config.yaml
num_hidden_layers: 9
num_key_value_heads: 2
head_dim: 128
intermediate_size: 1024
norm_place: "pre"
positions: "rope"
rope_fraction: 0.25
attn_scale: 0.0884
bias: "all"
init_std_o: 0.0
init_std_down: 0.0
lr_head: 0.00624
batch_tokens: 32768
Each number is 128 + 32 x the weight over its row's rms, rounded and kept within 0 to 255. Layers, rows and columns count from 0. Numbers have three digits each. The size before them is the row's rms in percent of the matrix's.

# q: layer 5 attention query, 256x256, rms 0.119, rows 97-127, columns 0-127
# k: layer 5 attention key, 256x256, rms 0.126, rows 97-127, columns 0-127
# v: layer 5 attention value, 256x256, rms 0.148, rows 0-21, columns 0-127
# o: layer 5 attention output (transposed), 256x256, rms 0.228, rows 0-20, columns 0-127
q97 118:106164163150134177134175103113138171125166149119108147110084135162123074077135125094133138102077074207122121151109105115095171091148100171124098163131109131224070133156151137165127107145133187127138153167168092122053125074135120123070127111108112080101086074114176095147152174100117109144169063135144115117148078138138157045159135191075138093121051068104110109154165133140158095157139
k97 121:133178159144118134106146100130127105147141136036112090115108122068143125099202076153169144117074115155153098046111147100105157087131109169100110174158130162158117133028111109191100097178112215083171101127100141072114152126175116131164123138124119191112054122121127137145105174108139083144161140156108122133142133106110060083157164145084143160171112103120081145095124130128158110146137
q98 121:149105137113077138111134132098219102176148144112097149117149176154155162115112113104076148132166105165138105159172135117136131124105090092109199062116140089127103102132133143159083124092116155066067139112089156127090158109164113145173135083157191139082136111128172102143108099176130142086155103081167164038065147086103128143139092097061077108151127160080172108184061125113104145185164
k98 127:157113130139121156158090137106169105155152170144134129124201113137088159173082152116081182109168122094126097159191080185093125119126113170152134154145131126119133133157155144098150115148159188091086145167124111109110164176139064097173079108114192118106138128158119093144155135090119114123156135203162143070089113167177185064073128169152175106156116148139162078137096179088124155138127
q99 123:150142103099113154103059122130103141101100108123101138063107100156141133134139176105141055158129127126190222160124124111143145171065078102116126115105100164046107115151117122042119081101080155092117090193138139166166158190183161137157154122137126102068135122098150134083148083094136146155160168164148134128142145098142107137167154124148137159075114142139168178161116135157149177122141
k99 125:145133106172118170109146125151152133199182180184047124117118139136090157145092156132082101137127092110163094156097133101106111214115160128095096180206161132142141102159128174204119092131163155110137108153091165175147147081173112105125136179126160147118147145118160176126113127080152132150109130102089051144122100092096161080154089070115160184108189156140131145126091177129129179177095
q100 118:183093104164183129137152127138150116178133107125128131132174112140105083119090137151092139126156149179121127121130143117109153079119089121139083117190147071188153139115147147053145112106175081090121114202138114166108154094157089116076047139145113128137112104089116141081129194164136114114126110158129124119101119159177114150139147184082129118195189125101124162097153130113093155073117
k100 125:163070081141113069135129202146150135160145147120128137122133121078125135154138155148151107124112167117094105166148147152182114120147097111077151104169171090162161059126154131094120181089152121133115156139147031099162144140127107128128142105104116148203155109069104139114153145098147129075159134120119147136117122165201083167110105138088129065130152094199059110140171115133143188139161
q101 123:143129154206104089114159157109092156119147161087139104091103146103120167192102143137095147153103117134132172119149122143139149113144151087105124083167152098065166173112140158061147131152143137196116108125140106149075133137179131115093139071133125143157145090141105117075138154145170090084070133169123163156124142103139146123182108120103126118165138077120063109129103193085160066118095
k101 128:129089130141103152137138135124089197142173162121116056144050104130175118078070076087194108135131122133184167123138125201154098173186146101172073112103106084112129194156135069159131151143063110111145164082062120159112074180140176145089123098114121197161099103150122086128151094132162069097147123139144122151084080090176107169120130140179137111156175152155107163177100200111129117091175
q102 124:117194085135078104177173120159082131084148112143084052117103129139106128070134090110169147097193069080131098160154107123107097073091082138136098176161102134157096137106173165088109117121112162155105106110118057123130142115164125078115152119133150169118070173130121177109105103116121131090159110159138106086173132156119127167110091141133146153162065151122153149086115157150081178103151
k102 133:099157132167102084133115098085123095107167124116101103065152155132126139105062091112055130185184109070160111194139121092095208149111095133080058123184182085138110155078164108091138170119109147122126140124129097127132145096104129150163188100176077198144095140110158085109123086134089107105162130160121130102171097170147190129135123153110187136117119089100126108090101109188100164133059
q103 121:197135135156140144165099182162113119108123106129054180150082195109148124127084095126167154157059109147101095119132097106134122149155103120110130143136064146183145105099103125129185159184165136157109096085081158162141145169114156164142108092152130138088058147099122135077150098133164108130177126156095115091092135138063145149092117089133139123104142102142105113116144080134136115144139
k103 125:126141137103044121161106105145146108184090119183058134174116117136158073107128108023163109069089158126216091146102131074146186138208092147157183173104114114169126134128161103122125111163150123102148161094116182131188096142121154171093125129057119177104100132133145161104135100115170113115133103132159089116099168128090164070182064078127097079106146116148143115180161129143076133160091
q104 127:122146132171164135151144179119189127111157089129124111183136107084108110182069104068102118137111117163178119121153154153172123139156176128099222206169125199130106142119177178100119133111142095113141131143090156131174136094142132133210166149096206159101111116109116107155168142148107185165121115091148135116131099166142146149085135133171140201121126094123123088149129099122157185091146
k104 131:156151136153104138085153105157205117146137145118122068114114180153055126134156126132083091161073110127178113136145157170147152117132099128093190189139149181087095116139136138120161092081168131166127159081102180093150154118164173089149141140125182121136111082119130119151151150125131125168102131075194088107080136125157183183123103192160115137129150147113068140192147095128137158159125
q105 122:133087180143161119180135108117123117077118124110026115134140106161188163207141152188064118125127116127111077133129184111104135098120157144074145107114100132117100121179129164142091184145083105115110095177117107180101132175147076071138159155106145158118106096113152143150169128157138107120144097245134119166075109126132063100099174116150124184127134127139068107186127105129129133093065
k105 127:129098128128102083177139143190145107135190147149090146079121150095195113146128145096135129122077088213189099131120140130099180158170075137097092150113112078089138138149066117147129123114110097115151152161114113113147073129081134060074207120145137112150086054145115098146207165114103077084155051144117191134129095165137159146132146120164100133107109130130166111180138151130132151086082
q106 116:068148110111129106105057160123066089089173133114105096188130105095131150123120097098141122152114111166090119100108134108143181177186132169178056115147103116138094103193118141116128112152123101131085128109136053127179164107138149132128135106159133106153135087140151131146187074169134118126097099163155171136101173106164185085160131130201125151158188164106091145134144161131091101152179
k106 120:122067096128116149167057117146146119113115146130168143124170127118144135199125210175151117173088150170087092084119142138214144206142160094122135123123073117130104170174126082129142078172097093087058188185102100179152169072145143135133124074193114148163086126117126133094148099155147134103119149146117071170126124107133126121124122145154139170119087124097113159122139142110116022122081
q107 113:113143166095138176115096123142094108130096120132092114126129149161158111196153085118088082121097197127170139065164163082133160077133105180061079147196155118119150113113110153097144133130186105109085113115188076124136134100140161150092150110087117173110105144145105094164150137128102124109169061159148117146153091130090163124178137126129135148077159100151094122129207130115123166197099
k107 122:141136104065156135106104100147149135177111164137083143067143113182126103091135120088198078109101192151122192096162193115136112093152095134208040176139109147086146116133075156108072136110103116171116183180101109088086151152103106116120111111119101111125110132086137101136143131117067144157139147127095063106177131123147162175171167078124112126103173089061164135120161122153104181143139
q108 121:122106080113162125164162073203162152164140165150095161140126084140109132138118152178168115133140133181101148143145099099136136132100186141138095031108090110104101163156160102185107155169215145078103149146132066141142136143166133079142128105118128159056154114143024099137119162097131133136146091110127145197131137112076134118133165138150191094129157103074206146160109114048099169116131
k108 130:123125087159162050179135103181176134164205144129114104134090098147119146140157094188189122072145141120115161115108109131199181144163128094168079159082171111113159104141166138145099127125131155106139142178119137143144186132102117099165178147142141110085178185090190150128118140145114136169093120173183115071137076153104092100130119082123128104121142148145125153083116135107142170128137
q109 121:118142088128195132107098159121147093194115157130150091126148159088108097133124172170082100114060076157092148103158127127109160152126148159102163115100160130107089152106144152108115111104192034214161102126140112135116089152047127096126182148100124147100102156093088142128173124161112209103133111071098105118182176139122194144092128140160123156097121090127181123066080099166144111111073
k109 131:158134160111151142150162143074157166105120164147144141123118126117071174117160206154088169134108115162107125177136152099089116120076156177091171146089118075091104106124109111142051114142149143177155120106130126101131110111095168124114095142164179144099113131091127158100185133198081096117129074108125138189139150103151133112145075122098141123066169084134124139092124142150176152098117
q110 130:145131176079123162145161118076130131110091132138145075131185140092095120077202152124143136138126148148135218167125087192132149136176165098157089146160132162108137083101152108115086191049164135162105146125137076152085086104154127209119133139149118088153098102150117104085119114125137187144165108162132107165127127168132132096142149146086161169112146099113156097141156118144144098110120
k110 140:134206141150109176130138152080118131089077106094175118117128168129129124110179137148152142189147146090090150138107154160112114144134100097132080122130198131132083130116160116107126095144143135095107194132054189058144092081121145159082101160168116087146140079132071079095112171121149157149107086177150109152125077136201134077114109098110175081106132131117126100121095080141148123145169
q111 123:120101110175113071149118162064119149122110146109140078092106092078105158098137127177142115119142106119120106098192126129139107140077107121128118126121113099126119167109151168143113103165186100176110128143141094154122119149123118113077081130103194116083151123100109131120062127155185175106123140215140050147174216141157125145132093078188129138098122141161114135082105179087134113093135
k111 132:095093153128110188116092111124157113103133064112094145157100114088161144120054118099107086157127143149117115160154167156103093078125163153181157088105174094108140173096165120100152120174196113148144121155170068109098034090149142069169115133212156097117055055081125111138141095169095091153115135122128098158133128180135155147137152095152131128115143076086114153097139104120095131106127
q112 124:122085145076089116089139143110096087131078113083166174107152140200106102087140110122183155111157123127113164164131202117189124100064203125159144119179044139142207119145156136215142158145125071140130127154108132126111096191145078155141127150185089091111118105090122121091150195100083147127139099097166113125131065138145178119113118114133150123113129119149118162124095092065097131114164
k112 127:146074030103104157148089085130109061083120113144147144129119124109117122141079106119169126130150144192156174145108199091224085094079184124097103097122133205098131132107146131165140128081191136180136132179087169114134114113136137145187158148125094135161140108113128115129103178089116130110116135072155122073174111096076094172122091178181110101107144163133154109103125140093093123100198
q113 114:121148115119156116155096132145068077104149163087127153130058170099128153120139132109129104120080087117145091142113121088120098145107133088153119087131161159158125117164071096157131145135112164143176102064168123113100095139178121046079087084153172085101096161165121105168164165135149126127114127145168151186121164079144043163086117054119077121113152164177154170058151154150107138130082
k113 122:141113161112111115124099124104162119102114114153147149150129168069150122096135143153154089094154093099207124221109081105142154109111154184188149110146126212102143162133126075118113162140149172100102139109109049033201128092182146091107150080088147123141047186157129116111142139162108169072125132102145093174151126074089070092148075129140138150153096123166161164087179175104127149103140
q114 123:169190150155128208154117136143152089117115146135195089090070158132202135142098167112042094122118141122130102139155115124226148174082129157131140151104113128121105101069117131138114147126105178150150182138129201128138102121081126110111126117096138142099083097146103141068086129088179084132110120151148104119098117132110178055194121119078125191150137153113124175089148128154114112119128
k114 131:080158182108191129145092162063141072123177158134200123128096155095182115143126128081111089131142053152154082135151132158142118100166118146179111164108121177129096081159095155123119103147185132143127127178133157133119062088107133114097077141123136201132146109113139135145135129136147079144078147140127099092098108145113134108170109128093109117152173172135085143135199112120142117089160
q115 117:108120183133138158083075061064165096140069100154158077106103105131135100133115162173163140122123111123084102120154168149120123089168129104165137117193091081098145164115084062064169182143148134090157148149113074152153133141095176129135126093129121128168133049122147125150154131110092095082173110140174092164140146154116104126119054108168135082157125131159129099139121114127103155070173
k115 122:162115182125127154129096121199192167169131182140128135106111141203158144115107123141129138105142131181108196130118151122094078079163143137083083197163129108099130145105078057118183181155133171075122145111089069103140155171165134112123100169122136109106170105156132157116094129167127102144159106163105090117160134157088062062112091107156071069136106159103107076095154078107111155103160
q116 114:142167169125107150100112150123127139121074159109094173169075121121171037114154121150148099170112101126150113140124072081118148114151166131093088157058123103136065177135129109118102166133150148157093100168135103103079131112143089165138126163146134103203152120065105169111166173117129143163120165079119099133170148059137100143115137201185100123217123178161191167137171082092118127164125
k116 122:159163106121141114127167064130107129181129115085129173132110164110095132128149150086175131106152108082123147140128104094129128135149168091101079135059155129126125075100099086164130121151156096171116116116105167154150112105063130142069094148110119129214128087146082142083157146130105064081085151124159116169149110070145147132150073097166105117136133115178123156106139142099150143128132
q117 121:137157152155160167070142113145122093089105088115136115128109102152095116123149071155113206179116118142150164100113168108152177149130109150122080107089091187120132109120168188113170147185138142157172135129111145083084119175107154113184126135104096150128137096101142194110074167182096195170147123095163071024120106163104119103124118110151160100193176125105115080155111103096077083095133
k117 127:132128151127119219106110153147177153106073108154101122140088081101051104114160141151118167160154158095139134106103175081145097142165098119062082171071171129184123143104176174133140133120103129067171100144157175143130066108128187120210111122065123108165125131109160168137090110183134136128136097108160113071166118151195126150089098079108127162158124130083126121141147146105152073092143
q118 124:135128082172105149131130125121169096172121103185111179177146069060058158130116142134149112153111120038160102121103130157145130146093145164110102124089068149136155118162144146094059111195128154092132080136126118117117143079147130085140158122161164134142070154145143136083143064123165090171139128134056139087183144107181119130180164187146134144121155139117121106142198117149139096132125
k118 127:147144086131151164133178135167141205156120114117123146109094122184165133120095123128110094121069103128156126109162132147112205121171089125119078174107122089124160111156179175069184164094167130142083112115135156116120155091099135064141136123165155120154056152156142146159105147110120107117178134091094130141143115155190184129170182153103140164114147148136108013072177118133076135174162
q119 126:147145055123103169105156065179142094114147094144130158125138123095167041163154081123105110104157126139133132135164095100125076109165062058113136201131114160162148117113095168127110117136143099135174179128152055152104192136096163133150153106094185104141116091063130129074051167160123106132121098124085121126121172132165125170142149114136121109164150125123153185175146138118139090119107
k119 127:172099105153057111154147092148104114070116103135099118080093176158144128137157119079162120103170155058155095128063107072177104088158094087124189140081127096116166123118125132170123172120125142068098137064095105169127140138137120137128155155129154083145141110117129166135110173154133122208136113108148108078157118147245084110116220188134119161147138106122168126159067121136146166066110
q120 128:115075097107132106179108162162124145135063115109132149099153128142146119089089121073130156112133154128135198114147037155096172132143112147120111138117077085106112148108131083131103094143113144122177117076126147139090124132107199093107110108141110156136129115128142123113121166136116100181132142037202084106126154220102073166118151138149193149189198130152149116124133112112182148138135
k120 135:107105103118151145103114163146172069108082105122177154107082148161172149078184093100081114159081111119043178179167072120107110140119086104112125160105139099149140142119106110170190088109097123186131094112057116145103104126072167112169130137141091138127143161118139137128157100152155110196154146076126128120174064148111090152104147042100157138145110099114153170137136051091127160104157
q121 121:116104109155167161141118134132139137217175076104122146150138079105128090164155131133145201182126123102088160164100155087083122080102112145128172087108137158128101152137129180161094095149170137104109140081106123136152168065071107155139231045142155144162110205098116110092157147113087155063144091162139188117120118131113139130139156129119112152152097132108088180100134149183133110123075
k121 125:108089115122138121208123134138171128133120154133169114144122126146084118109176109157158141144103129108098135110142130109131193151142140095121156101095121132139116105138128170095076085129196084110127138122149166140114107079137114169151192142107127187185107145140111089137154130166130155076186127134152128090175161159134116124122152119143204144123147127134181065101173196171146110120032
q122 127:170168159171099083152117119211169155122089137135181075106114140117173142136037160163164130204127123067163162151078099130128085133141165133165082108143109143138097087125091154123117142105174110130198158138129180106073158081170136113068089175109109073068121143129087121085153168120135148160114112087139132173179156098078124135095127140102063122140096171052104109103103124123115172123134
k122 127:162115160174167084117106142117117131080132142131152078177156100120127139130106113199169121167131150124154126161140131145118138115097125169121091085086102205120097095123138095146175116080126073113155140099133186085120108082119140110172101116106210132110134123086126173146161095118141102099126130092103161188194169116079128125145132140113080093134144187130140177107091143124210149142153
q123 118:091121106177048137154125100108136070146164094111140124189147101151117096146177142118115108146134134107179080117173152159148086096077145096130159116108186131100150175204103111077112139093119147110120106146138101078127192141145143116140118135141135123142115071127194162155114119117092121146168162140176093159118088138137078150173145118138104086113169186116156092061120095170161154148164
k123 122:104155164161152145141142104142132093148153126136097081101183130084105089136121108136095142152119099136128110100101059123148151124072177143099104131145188108088123113163068141155130195075144129120047114068142074126082195174102132101126094121124134118143091160142167132178104088186110128105130177109120127159143154112115070140175145134117115132159128152123145102135055128136204195020144
q124 118:082115114125122133111151134144076184181115098060145160094088096146117134158096166124127147067135133098130102111131123177130121151136090108153101144182159160199158183159108132131143176188069084121148157161148119132127148156147118123167176093113146095135186121137075104169107143101168162104136140105100126133078130129119196067143150197125042099125139164134133118139125093155130138080093
k124 124:122128178138157191116140198152082169157175102093121104179130120091151100094089173152115127110104060126132077134112166147156120141112076145099123186151117170162166099100095117148116130160132109147139108147137094157148094147145058134161177071129176093187108144110155076174125145137105161108138105116110118149083196132082075125108158153144085153065139130119188131122088128133139064060112
q125 118:126115097127158146141142155139098175106101201090124120132074179152127130068170103098141162086125136104148106128170088099171150094148080128104041147143124116114106080122108074172105041107117125106137146087129158157126130150124118087172128137147175139115069166051135115180054121154095094090145085109078122176105152124122144148187148085129147148114129116128176128179169087111164146125163
k125 126:105072128145172144020105135180129110141054143123172177125137124151102085083083148085119081071185093135138120094089123146165163096125133199140084129155164131156104124176121079099123074152093095101116101126135169149145104202163124085180120103173160122087143110068138127098168119098117151117151093112151187132149103145100170107163111203109173160188116130164157139136137118077135127102168
q126 122:138124128136106193061122125101131130173131096091146098124124141124146075127180115172081103128168125050128174085187126121116134099122158195123139153119098134060062162123142147188177144151120152104146167103124088135153096114185136150126121103183088180120142145154079149142118095088182092101117137161114093119175161161112157103099117119157104125057055098139088103104133121121153120153116
k126 133:091167142124156102112117135122194141181131052088109077069165141111100103099157114110094115151119121162030109133170169148090111114167177169161128104127057082121103173079120179180145138150154115107109102119109079151178082131137101095078120146149120152121139131115142181108135101059168127091108088145116179174177089189152147154106106095187103112075151095128120159170148145183150077107121
q127 121:098147215122161181120128087192153047073182128092107116132166110118129071147139147101134105128187160152150146170134130099108169135155091168165099109167135117094186094109182172119162140117105128140148159141111082147156102162139138142132095122121188136136191147167149131116166113151211136187128152081123119095124081133110126091121111056123116123166079147114101162153090148135154116124095
k127 128:157149167111097164115139127146150133156203179147075131120146145126109134170096134098071032162155078085139055137176121141147088053109143171161131116141160085154187127084172167112091111120134107117106125121133095148157121083109107142114163085127107085116212110138143086121150109117113141160146184102150154135196089139114111121113129105221158161154065156135149141177120148148100099121114
v0 099:118098125121124132152142136092073141129151184189129099177167161112161119124130118130175082117150126089096155172163159113182124097112092178130135126094122137141099165034089170146165075094108133096056116107097131119097097134180105103130178055180176162114105135141113158221169076151153102156147145090156082071116095116096094101125075140141044179103099130186111120044119107090125125114155
o0 104:143161130142116126187127138112110132102110046109148097131123150156174170147159124132094091123182132083132153155184116098189098055123117146124112105081087154120084105094109130119121070133149156127122107186074172107138152206128115093163132085155125102121109150121111116165109109127162087129169071146117116129109160101175165098114089130163142179144132091059123116099100156055197117129095
v1 100:082181108114158132104182105142072113099107111179152158104092130106101118143144180081142128073101103132153168134167115215130160082118104087125145149113150116128098163166104142137197106161121149126165147141143108149151133101128166125081067187066121103093126146103116124117048147166175081012152172114161146178148151110106129132092131093133138106115174121052111164190099123101174123076109
o1 104:080148107134072162112179087087145064206093115162156118073155158162127144159147115121141140131134116090170157132172151153129156138161117107066094140171063069094188110166100150134097175128097160101203130118139097120149089108096170137150101190147170127106164093180143117135129134117076123085087141113108177144156144165093121129137195076108084151151161124123104184168160145144114142076091
v2 097:078106117193145165153174111093166102170162112126090143172156145066174131109136101188127115144120139163148091159105157149109121121097071082101115122157163079148076138160120140125083166158168123111105101126110177179097083155121138142143078122118131072099172083153135092138175130066034075123077120120172126098091157118178129172158131157113112077094103108118138133118156128184182142116071
o2 099:065126108119144112115126123086140062147138167108158117173145112154145086109119086093096089125107076094148128118108136158090095117104186105143150078080159144098156132107078128123163124123072139080125146083058098134084086130157134170081077146116093161079127119177173096119102132176110135107116102099127101152136089166133146112107080168168133148109117151152153146129153118117103154177161
v3 103:099141171117111101082154140165106099143142077180189116169198127151079174138109066114086132196161176125126160100135147127114079136157140177138138101142098131088197096098141144120144102163151151102075131131203142123096146107123130091083165066126149079100114109122064113148160133098061080214143149162172090144133134113148129085141114153100127164136166148137105156127080131122127146129100
o3 106:112185102153140162109148090122054097107186117051158107101139154130106102117112179139118164119119121120110124094154133083192152176127103148171134091160067145122142140160215147160148096109133131166166127130115108088204156150091125136053095167159139101124078122105147090102131163174105155124089082133072131130122081072170104136119105118159157142144089089123140147128111132118112142133130
v4 106:124108149111125126126164114108104185120126099091120123143132096132130123067081158154151129139126116166194143167088159098109116137086161100139087084128140171152063136169141138132181119121197187155163160135135113145190115070101132096120058089121113133091118077118075092129112196143151152183081127115164138137202116117114143134123221154086140114136113101089147105144101123115148155128111
o4 110:150152130125129097163173146174174086094108153133157124096157123091143095106083166095069147128110128126099160115152190089124197191164163053136127128143124121166144130125102135111114218148152095074164085092158069084098088159138137147165137122171104169091143102150137138124069116182084129178121128131116157137111148199120164102070156121124141076159056112122133138167119158136194124151118
v5 096:168145132118141119106094102084169147107096083109123123102128182124150091096134090159088138072137111148153159158085168117197164107156143174104155064116150110144104164101117166159119116130147111084145097166166176123092142170130145076067080155101111161103162123140145174175127136181119138139120148154127088139163205099139153125106118145106121136175145163128126090113104123097098090125112
o5 102:137112141139132126159127136086104156108164120168097088113167079129151110154144097174067076137134117156123135129152147162112130155093110089094140112170159069155170169158038121128113143128169126119116061099146142108160115107143128215086108119170099098121111155133113165163155158136142092124169157169128195119115095093161122100110138102071117085157101092082095136171135068179135139090150
v6 100:125130157143138117150120101068132089137114088113166118146075087081077160147140098107139135178190102111120153131142136113129125134104169131135164092142136067102156112073108091063194136182127116112167113167120158116142093149093075048154097097155109181160091088100145161112146161095116161148109165147147171149098168089116148104102165129121156160172171104128166121122119117156188136202121
o6 106:048152136083122121115142113071118062126137138114119131188162167091111098111095119148080129108146114121135062030129089118109148175117121125120173073116083126126111166128120107138189131119104106076131163104152173091130152143123141149124195108152207089112118185094169159108162127151122132110097172120157137123174141169140109179186156142105169111143150132072119066140151162114154111167171
v7 105:077148084079145165117058138163143192094096082171159146113131139137133128123179165104076124129092149043089142127137158102121154052123119181112137078176137125119136058174148099144129143089161142139147136142104137116178096103112150129098185131154154122151144115113129181173117096141169164114147072147189112204079093126163088149074101130140130142137128132110181131102132161109121117116145
o7 109:122171102166127060107145043152140152141097121073174135144094131109114158108078124081113097090106133110156070199161138126185163138154148100172157090123150112142082120094126127184055138141105110165190125103092138133121127157184096107179136103142084130128101081115095165199160150086106110086075133165147155085079129134114165154132101085061136209134152153116109144105071167096163118132129
v8 090:135173129154158180142111108141119126104071107165139096137086077076178106105059126113104144187127105119106120108118157126231099132161103123100127140142115142155164093144143124130176126146138139094188136094144087115087132088127101097108167114082090128104069161137155064171196188121126049143192138170122193133105137152173158068051116138119095081106131137154096111147113093180112103078098
o8 097:155155126108157135115129171176119091115140158112100125165158124177104070142159086080120119108103081093095096141128142133192105121201106062162083148102163165052164123158140157127159128168083129136139173138147136098163070113139178102171126131104137122096083100119134098125125165076139101154104097094119198136162144073151116164074031056116155178139089139155123121148128090151067125137096
v9 107:202131106155093138077149075150137112114148106164127163131117165163149081070091135100166093098163098100133115169140176151111120166128156139131105110126040100119164148175172166086138185100063151110131105163156149147130152152162083043143108105101063144143112108163143129086148158106164117142079119139192112137098121130111165165145141139137136143144252120146143123083078065107116100052104
o9 114:159087130180184115135157152154019135137132125055117100091170085159050135169047191109203071101087083109104195112144104129094103182186125128145127044095120154107121139114137151107198133093173161150117163155166127086138079082108119132092119102143140135140118095099119097137132148165145124118121105147153157157141112149140160129104151089101152134200135173081158122151140124115121104090162
v10 100:170092128063180173093129121135141123140101106134106105147090078100203160046077161115142178125146148075118141156089117137188107099119045147154139102073092156088070086079138098165170158091164166105092169173119141120072121195119129175130129125150108118104096123074119100124159072101146190182093126108099150164137141172105117108125135127135145104129150123123188127131099086139131125166089
o10 104:148052121128169150087152155100092177092028138128121153115163160139142100082151112159082125096148039111123139176121093160149180080185122139193108131136152177131105164109130142170167133083128134070079091113118094207156077087132124136169152069124099122115119137081109099161167127059126099133101160104118200179131142133151130130123118191121120173092105168114090116162123059107143119148176
v11 095:127059142139146121116097112179154139092169170101159067164147104158105175129106206126161126176131105134137085121144168160130145112165172148139165099116136120098166131164063144088093089158202144183130138121072095164144116127127097147130143116151090070134108145058121172172141119139145110135146154166128114113111160153139169123170145162093117083120095132111147150149113131171207120151111
o11 099:113154152116162162170022102106142163086134142114157147105104111090069114109142141112082171111122105106141100137117154127119131179188145085159112074131105171175174023097116170160131128162110108154100100060085164194115140099153099145080127125136094111133126136163149101116128149147110107126163071113098108118175169166084076099139095104198083160103124065064148177171140126123054092159154
v12 101:147146111105087101069089148078115097111138115128150158150090124122159176091102089163143151163149146138112154037130117126182102118126175166145098175093100093146178102056151134079118142132145108133118114171104158176095138146091184088070164213137144181121074130125125093127119118131106163123139133155105144089132137127074079137193129134092122107115083191152081074155109157053153143109138
o12 108:143128128177151117084121102120139133134186143110145123192147104116116173112140147178157177114136129148137147087110085158083149119134174097091067238109178134122180067149100135125119105138162119148127106152133097185088165159122082136174122129152151133109138190181105106141123106083126118136146071116146177161146073096149038085119117176153125083127053098168077150164108125118143102190115
v13 103:117158155169147088169135114085150137124067103141171120075134120142171108170148118080143100203101117156144151126139117170081152166156104168134085116140097092130177118161148124142125182089111163165078174119128168158143141075176161143089108167070101138152118121139132092102117089110075159163079171135128095149104158145132152141150100144155111072120036114106117124142107126119094164178150
o13 109:127141113172099146150159080141153113188081137144074068107142129180143112075067111141120130144127117062060149127125116114077132137117088159149126123162165092127124086099143087161152072164114134119114134154089145090134139092090077131105092099148161173127152165182126129154137164197056172127156104081137164172174088120162100128118113142095111121124085151132169133136092119123109103170077
v14 097:095110112092119165146147151109123064126109074129111122150117140150125128146159111080144133066156105130101123184104187136129134138194102130163114209129158154084099136194114146130110075081078066162116122116144132085123073141120124100147136181123113094172113143173138121112192132146109098132117105133126140139157092127163043108117132154163144144143121203104131073133045156193118108157196
o14 103:140156093073121107120123102108117115180123093109087056143119120105112124091074136134172122109138188130135080211115114120161117135158145118146151161086103072065092139112102174117133162137105100079146108158100102118102160098174124178127187126128156120155177161149141119124088120119111143114140106128105138139157097115142087161155118051151125198161109144149134053167162129104131113147140
v15 098:139130133135101082132085192136162122128115109103123157106133097167126121124149132183162141053117042145107139117125135124184082150141157125129128079138144154142117122156146117122097186131135108130137071149119183167081147088147100144144126172153121112125113119170147135134095155136151124119155144159146090171117150202183113110160105127176131123159115156064110158211152078151140174148102
o15 105:178081148093108089121056197147106170122150137184143113105136127075127159128134074129154111067109120155124092127054128157126130142126192136118119098091109093072172166177110093148109124137085162162075099117096054155098170113089073117123117114132170146108074110144129129143102152142173119162097136104131126126089129137158092168115095112089100114148171128120104117096102098149085140094109
v16 099:151143084152143135167100123182091114167122064127081084073053169111132117115096136085142140091137124191168091098128139182130083120066125143103158117125114134096140152154109098113128124086102123152130086152163175164101062199139135093088124087128108078133175121144149088140176130165151115140093088081093116119094182147117157078098109184134176162166169167189152116132149140116133167027137
o16 106:097119094144121131159123127143110166119100138146103109101159114125159164154167084081119127084135082178125116109132178182145148222088152135129150152161078171154143162135178190126120129057130121070191159140183142125160177156129134101094153109152125130076069178119148148093147094205111147112112154177146120133074166112124141143092067111143143144159137091079172144124088095137146074077149
v17 097:205146101109155146194097114176101089144173116121175150127082109107173108166135122177168119128147116087155080136120140117099086160152187139124112122143153172112116096160140163150163117176141176136172076089089100076164109092148196121142195074122097120093125139102155134134116133139174157207066108134110124091154155126147133175048114159124156147090101039157146132150143122102182162132128
o17 102:134138125142125139101176144134152142155164091196110129125184157085131121138120086229101117148076130150108113074092119069126113165135178161109116132158172132178125128135170134137116177163040137120135118100075133062149143142126141078150169058174122129166151119149175076127110035103144058129109175158130139103126142086136182160148131108106107117115171144156169172117124078082174143107091
v18 103:145109119163095058085172168071090135114183104139132114087082102126097091098150138177174049135049123176107115175178113128153137053224124112195149163120101169123110105157123070078095131170137105128123085189122092129121124159082120162154095170132089091123126171073139136101151092131140057139062143121165135052076134139145077140145080167152100118127093141159174129150129151141164144132109
o18 109:084106147159204045156159165161164125148141140132110186088170109119151141140157128141183191185147109081183084183128175155110142127080110110128148111051086155101118158143119115111147121095107119142060158118131120114084156089129073140144142113090146063086122144152188102093135112100075102144163092156126136145126135109045132120157117225123110105161152114157169122119104158090121084096171
v19 105:146121173050136125144151143153116075120091144143129144045119133167092128107149178100107117129156147174121164112163123167176128162082047166097076074052165112126083043172166120130141144087134107122104128096137150135127144121127113157149190155079136130077093107126137067155135131139179116131142122148102147136108115171150139151141100138179073086141109151189103117139142136178164120150069
o19 110:147119174168104110102142115117146156128081130113099170110132089115137092098122103052167189202120120136152061151128105168168097163085118139101121149128156135076114063154096085125104112084095204087170125112096098142138114146166180129164181127092106115128076194148135156175103153141117079138118142141166119147113097107143145106179136132127169128107075124208066117134119106095109096140115
v20 095:047133120136144119133074176122112113132163167096169154168104123083128158130117171090112094111142193129134132143112055162085122142144074136113137073132085123097156147142171131069146121083104031118180127175128180092088144173192101102131127184162123133163157131122178212110124059136071120106089114159130180148173148136111056133127145141098122145141144143125144137101053149142126102150101
o20 101:102102157085113134129179136139128099128138122155120132138083107045068137100150150102110111086137078147150130119145121071129149154150181138101138137103088091160090144169166155161136102075187111086131137132108120034089098121152141130181107091163177130157152133110145124099171131087093112090083153102082124075116150165172105130176140190129160106132140117079054098084114158160163088083139
v21 093:120174131096161132076111150104085134122129127152097128110097111169100117127207113109111080126121111095062136105107131141115135095144122107102087117128134063132164129120098186115140099084132130048120152147109081099220154121140136132123183103115094101177084124117132159078092117187109067069076141142101071134090136091135155140145118149140128139077144101168133091165035135167122116119111